From a checkpoint of a small transformer trained on Wikipedia.
Size: 9 layers, width 192, 6 heads of 32, MLP 768 tanh GELU, vocabulary 2048, 4.59M parameters.
Architecture: LayerNorm before each block, learned positions, biases, tied embeddings.
Training: a variant of SOAP for these matrices, 252M tokens, 3843 steps.
Each number is 50 + 10 x the weight over its row's rms, rounded and kept within 0 to 99. Layers, rows and columns count from 0. The size before them is the row's rms in percent of the matrix's.

# layer 5 MLP up, 768x192, rms 0.153, rows 26-51, columns 64-127
107:66 63 60 34 51 38 51 53 57 53 33 85 54 55 28 55 59 45 60 42 39 60 52 66 52 51 44 52 72 57 44 44 67 50 58 64 43 43 40 41 35 61 50 43 54 54 56 53 37 54 63 38 32 49 54 33 71 33 63 49 42 43 55 53
105:44 48 50 55 43 52 51 50 50 42 49 40 51 40 76 45 55 33 46 83 44 43 59 46 61 43 61 64 47 42 48 43 46 47 63 55 49 63 44 53 38 56 45 56 60 29 67 53 43 58 51 33 60 45 47 47 46 55 52 56 53 44 51 58
105:34 45 36 35 51 34 57 60 50 31 48 67 45 53 37 53 48 41 48 52 43 42 55 34 64 39 59 50 48 54 37 48 44 58 42 43 50 59 58 49 49 49 55 59 39 65 62 40 53 74 62 67 70 46 44 61 56 52 52 42 38 51 57 32
100:60 40 63 49 53 62 47 54 65 64 31 43 60 60 43 52 47 62 43 52 64 41 56 62 18 57 59 57 75 39 53 47 46 37 53 54 30 43 39 26 38 42 55 58 59 53 58 47 42 65 37 70 57 49 43 43 52 40 37 44 50 63 58 42
086:71 50 33 46 81 57 47 35 46 58 34 52 43 49 44 43 46 57 44 34 45 55 62 46 59 49 44 47 40 64 49 54 64 61 32 54 44 47 55 44 28 60 51 56 41 42 34 47 44 49 52 50 54 54 45 30 39 50 37 71 53 53 43 51
100:54 39 62 47 51 63 53 40 51 42 56 57 51 48 45 53 48 57 57 69 62 57 66 45 61 46 38 46 34 58 49 54 54 33 37 40 48 34 44 47 55 63 49 28 74 48 47 33 44 49 40 49 30 56 48 58 56 43 50 37 49 49 49 63
077:66 50 47 59 53 56 60 61 61 63 30 45 58 44 49 49 46 45 54 53 50 49 42 69 47 52 59 50 59 30 57 68 37 45 64 45 45 41 47 49 41 40 67 46 58 51 36 36 56 43 60 54 51 31 68 35 71 55 53 65 65 35 57 46
082:45 39 62 53 40 45 47 51 49 58 54 52 69 56 60 47 45 41 57 51 42 46 57 38 58 46 45 64 65 51 43 58 41 60 43 41 31 42 39 44 66 48 25 60 49 44 56 75 38 57 55 50 48 52 46 54 44 48 48 63 37 37 46 51
098:60 56 55 61 51 75 41 55 60 67 57 52 46 40 47 56 30 36 48 57 48 58 48 50 44 60 34 48 58 44 49 41 43 41 36 41 61 47 53 43 47 48 60 55 31 44 60 36 70 73 61 46 49 56 43 53 52 22 57 61 38 50 49 47
083:45 40 55 61 37 48 47 52 50 40 59 36 46 43 52 54 47 45 80 61 48 69 47 51 45 45 37 41 58 55 48 56 67 46 68 45 61 45 48 57 45 42 54 48 52 60 37 52 54 60 64 60 49 50 31 53 50 67 49 36 50 64 48 59
092:75 42 47 40 53 51 27 69 50 53 64 40 48 43 57 36 63 61 39 42 46 57 62 60 52 50 45 57 67 51 38 35 49 51 70 42 26 22 40 48 37 55 46 43 50 38 42 50 77 72 48 47 31 58 47 48 63 51 49 49 57 53 52 60
103:45 37 67 58 50 55 46 42 27 30 67 63 42 38 48 31 72 67 53 64 64 41 45 47 57 56 50 31 42 48 60 51 69 34 49 61 37 43 50 58 47 57 57 49 44 61 55 55 49 59 38 51 52 46 36 52 52 38 37 51 63 40 44 69
103:62 65 55 63 45 57 67 50 45 51 40 47 48 68 27 65 48 33 40 56 34 37 38 55 52 43 52 68 47 57 56 66 43 31 51 32 54 73 62 29 55 60 52 43 50 34 40 55 70 43 38 56 58 41 55 53 64 63 50 73 38 45 42 52
095:53 38 51 35 55 60 40 44 50 60 33 41 52 70 52 41 41 50 69 58 40 43 63 56 36 51 39 48 66 56 30 37 56 44 54 36 61 57 52 36 43 44 51 70 42 68 57 44 24 60 51 40 62 63 39 33 58 50 55 56 51 49 45 46
110:51 53 51 24 57 71 42 47 55 43 60 45 59 53 22 49 59 45 38 67 61 51 52 43 51 50 52 53 54 49 46 37 49 60 53 41 46 57 51 51 49 62 41 44 65 39 61 47 64 66 53 50 38 56 68 58 39 35 68 46 49 57 31 58
099:32 50 56 42 51 71 52 43 68 48 41 50 38 57 50 48 37 52 41 71 39 57 44 44 27 51 59 62 59 48 48 44 47 48 40 54 55 47 56 58 36 35 45 54 56 48 53 50 54 47 54 43 45 66 52 35 59 44 54 76 37 46 57 39
091:31 55 41 37 57 42 54 58 46 57 50 43 47 33 45 56 61 36 60 42 47 49 38 32 46 41 52 54 44 51 59 55 55 59 40 64 56 54 43 54 66 63 39 56 40 57 53 51 45 57 58 72 38 39 39 53 45 47 42 53 60 39 51 63
101:45 42 57 50 52 40 74 62 56 48 45 41 69 42 41 37 35 44 47 43 39 50 31 36 55 45 67 52 69 50 64 43 54 44 64 35 44 55 60 74 38 59 32 52 49 59 41 63 60 52 41 48 54 64 51 37 42 49 51 52 37 48 54 45
096:52 63 60 51 72 52 58 54 29 63 37 34 61 48 58 62 55 43 66 43 39 48 55 41 43 40 48 58 65 47 58 55 43 39 58 35 47 50 47 60 38 65 56 73 48 53 60 54 58 31 69 47 69 58 41 51 43 43 59 58 49 67 56 42
095:48 68 47 44 40 51 61 47 46 47 53 48 61 52 48 49 46 45 60 41 46 46 50 60 48 48 58 45 47 48 41 60 60 62 51 45 47 63 31 42 52 48 44 49 61 36 36 42 42 46 42 49 53 55 29 38 42 46 45 48 44 41 50 52
088:43 48 45 55 41 56 57 40 45 44 41 49 42 40 45 59 38 44 42 38 59 43 47 44 34 43 58 16 35 54 41 40 51 51 41 43 66 62 45 43 41 52 69 61 63 40 51 57 35 48 59 42 56 46 65 54 69 31 60 44 44 48 64 47
099:45 42 32 39 71 23 46 48 46 52 55 34 62 52 42 40 50 69 47 70 49 37 61 42 58 46 50 53 57 58 26 49 36 57 46 53 42 59 58 36 45 68 43 45 50 33 58 50 67 47 58 51 48 46 55 58 58 72 47 21 59 58 59 48
089:48 56 57 53 50 44 50 76 60 35 62 57 44 43 46 58 32 32 45 40 49 55 56 55 45 58 54 63 53 37 47 69 50 61 60 44 50 41 62 73 61 61 33 48 59 65 53 32 62 57 44 48 54 50 50 34 49 57 53 39 58 66 41 36
102:51 46 42 37 25 45 44 62 45 56 43 54 47 54 51 63 44 55 62 35 50 66 47 42 56 50 35 55 49 56 44 46 26 47 46 51 72 52 42 60 53 48 43 64 54 26 51 36 67 51 57 51 59 54 41 65 42 64 67 32 49 60 53 42
093:49 38 43 44 52 52 65 43 60 39 41 44 55 36 49 48 55 38 53 32 56 63 36 59 54 37 45 59 69 45 57 47 43 40 57 67 72 64 37 61 55 48 41 41 61 50 41 43 45 58 43 64 58 44 39 66 41 63 38 49 61 67 39 37
111:55 28 38 57 65 50 60 49 69 60 56 51 66 48 58 32 62 52 46 54 65 37 47 54 46 44 56 54 46 33 63 43 47 38 65 68 68 49 43 42 16 40 58 66 57 51 46 54 54 45 43 47 64 52 33 41 37 60 49 28 42 34 52 49
# layer 5 MLP down (transposed), 768x192, rms 0.149, rows 26-50, columns 64-127
118:48 38 51 44 77 38 49 51 63 52 36 52 45 70 48 61 64 55 41 51 43 49 43 61 58 81 42 47 54 56 54 49 51 44 41 56 52 59 36 64 38 58 45 57 45 54 51 44 50 49 44 63 53 43 40 44 61 38 56 51 43 74 61 62
112:48 56 55 50 44 49 43 37 59 39 44 64 47 42 67 43 31 54 52 46 59 55 65 58 64 35 36 55 65 72 30 36 43 60 70 70 42 40 56 63 56 53 36 40 63 49 61 50 58 51 58 51 43 41 43 54 44 41 59 46 71 48 34 44
107:52 51 47 42 40 57 34 29 48 45 43 54 49 65 49 58 68 62 46 62 38 46 70 59 58 40 53 40 57 46 29 41 41 39 45 40 52 42 61 53 50 62 57 49 65 50 41 30 40 54 51 52 49 43 60 46 52 65 66 40 61 55 38 57
100:53 44 36 47 64 57 63 34 48 56 47 44 29 56 56 54 45 49 70 58 48 47 54 23 51 40 24 61 49 42 51 66 53 52 47 49 62 68 46 43 61 64 60 68 48 64 52 43 45 49 58 61 58 33 36 51 50 49 44 61 31 56 42 51
096:53 52 56 43 54 52 48 49 36 53 47 56 49 48 70 53 73 45 58 45 48 51 50 83 63 62 55 67 44 40 55 55 64 47 52 66 45 49 46 46 52 37 36 53 57 55 42 50 70 39 57 70 57 49 45 51 45 56 43 52 49 35 59 50
103:37 30 45 42 56 51 55 62 44 47 64 38 25 53 66 54 58 42 38 58 49 43 53 41 53 50 67 24 45 64 50 48 52 40 46 46 26 51 44 44 53 50 59 49 37 60 37 51 59 63 55 65 50 54 46 48 47 55 56 34 47 57 58 51
078:48 40 36 50 35 51 60 52 41 42 58 58 49 41 64 69 51 60 52 27 61 42 57 44 34 52 38 60 34 52 58 66 55 60 52 32 37 44 56 48 41 51 60 37 49 58 50 64 48 38 40 51 49 52 46 54 26 51 47 52 50 48 57 54
079:41 51 42 34 49 48 64 65 53 40 41 21 42 46 38 35 46 55 53 56 49 54 53 49 49 46 62 63 66 56 56 39 55 50 46 48 47 43 51 76 48 59 50 64 39 63 49 45 25 50 42 56 56 45 56 67 56 56 39 40 58 43 45 54
086:48 45 58 45 47 54 38 66 59 52 57 61 61 30 43 46 47 38 59 44 44 44 47 59 57 47 72 48 54 61 59 55 61 47 44 60 67 59 54 49 42 39 48 55 54 70 39 67 44 56 44 53 46 44 68 50 52 56 48 48 47 38 50 47
084:52 46 45 25 52 49 55 42 44 58 68 52 35 48 44 54 54 53 53 43 48 40 49 56 50 46 61 50 41 53 43 58 43 55 50 31 67 35 51 44 65 62 65 54 62 28 46 57 53 62 55 34 61 46 68 58 57 59 67 44 59 52 62 37
088:52 43 47 36 50 73 55 45 43 36 39 66 40 49 41 50 30 52 33 47 59 40 49 55 54 49 56 45 36 56 74 65 30 52 50 56 41 54 48 46 55 44 57 64 47 31 46 54 52 59 52 56 68 56 54 42 31 56 61 43 53 47 52 63
105:49 70 58 59 42 53 52 61 50 58 54 62 78 45 51 60 66 69 68 40 40 53 38 51 57 61 38 30 59 48 47 43 57 65 58 38 65 54 44 62 60 51 48 51 43 24 45 55 57 26 44 43 46 60 43 66 51 60 56 61 47 60 47 43
104:56 45 53 51 51 44 54 36 60 41 47 49 57 41 64 57 53 41 42 43 44 49 39 54 62 76 42 40 54 52 54 53 53 75 50 35 56 55 43 65 39 44 36 51 36 58 40 47 54 43 38 31 52 59 54 36 68 54 45 55 55 41 61 31
099:44 49 40 49 44 48 44 49 34 61 68 45 44 59 41 45 34 62 50 29 57 48 63 44 37 53 65 26 39 52 43 35 65 48 41 37 58 62 62 43 51 56 62 48 45 32 48 55 28 30 50 57 51 66 55 56 65 41 30 53 40 54 44 60
112:40 51 53 33 46 54 51 60 62 55 56 49 47 44 60 47 50 40 43 42 50 35 50 57 39 49 55 59 43 50 65 65 61 45 54 44 51 40 45 49 41 52 47 52 62 44 65 53 40 62 60 50 49 41 60 62 64 55 46 42 57 53 64 51
104:53 40 49 76 31 48 51 47 50 41 43 34 37 35 59 45 52 51 53 46 49 39 51 56 48 53 48 43 57 62 59 39 51 56 56 56 53 43 48 57 60 46 36 58 62 55 57 41 47 38 58 24 42 51 58 54 36 39 48 44 55 34 33 47
095:67 46 41 45 36 56 44 39 59 76 67 40 43 49 38 58 56 55 74 49 36 63 66 63 51 49 62 63 39 50 47 52 54 52 62 65 62 35 61 40 37 42 40 56 46 43 54 35 37 47 44 54 63 48 46 62 68 64 56 57 54 60 48 36
104:53 55 56 56 44 30 40 50 59 41 46 33 52 59 36 44 43 47 61 44 61 64 23 37 79 46 39 46 58 49 55 62 47 64 59 49 60 53 35 62 43 60 48 44 65 43 55 48 33 42 61 64 53 61 59 49 48 57 49 49 47 53 44 44
088:41 45 69 41 44 49 38 49 41 42 57 51 51 64 56 55 63 41 52 56 57 58 58 56 45 64 50 21 47 58 56 49 47 47 58 57 54 52 34 39 53 65 40 46 47 64 40 63 38 59 40 52 30 42 52 39 42 66 56 58 28 56 50 62
073:48 52 61 57 44 46 68 58 64 45 55 54 31 48 59 52 67 48 58 61 48 48 39 51 48 61 31 48 44 58 45 56 47 24 43 58 47 44 72 62 57 52 58 46 69 54 37 44 38 55 64 48 65 63 38 62 44 43 34 57 61 40 54 60
084:43 49 54 34 53 35 66 54 56 41 42 36 56 40 54 44 58 64 55 52 58 46 57 41 46 45 58 67 56 31 47 46 46 50 63 55 56 39 56 35 50 61 40 55 47 34 43 53 56 56 61 39 60 42 69 60 62 43 56 53 45 38 40 52
099:53 42 33 49 44 82 59 39 61 42 46 47 53 45 66 46 48 45 48 49 64 63 42 49 53 49 39 43 50 57 43 52 50 53 42 62 50 60 43 58 55 42 46 67 44 50 47 67 46 39 32 47 39 28 41 50 66 37 42 41 48 51 41 44
095:49 44 55 55 56 57 58 58 64 33 46 37 73 60 53 50 43 56 35 53 51 56 53 64 61 50 23 45 40 67 42 68 29 55 51 49 48 56 52 51 54 52 51 47 56 37 41 48 39 50 56 41 64 57 42 43 54 52 32 66 49 46 62 49
111:49 51 49 34 50 62 56 32 48 52 60 50 45 51 53 54 70 46 51 52 33 56 66 54 55 50 63 48 50 52 41 51 56 60 46 46 40 51 57 58 60 57 47 49 45 58 65 71 61 55 50 25 63 49 28 37 60 48 54 59 41 47 59 39
102:43 51 47 42 51 40 47 43 53 78 49 40 34 58 48 45 47 37 46 49 36 33 46 73 53 40 56 67 52 62 45 52 48 53 64 61 40 49 56 42 42 46 58 60 59 58 54 63 46 43 33 45 53 55 44 41 34 67 47 59 46 51 28 57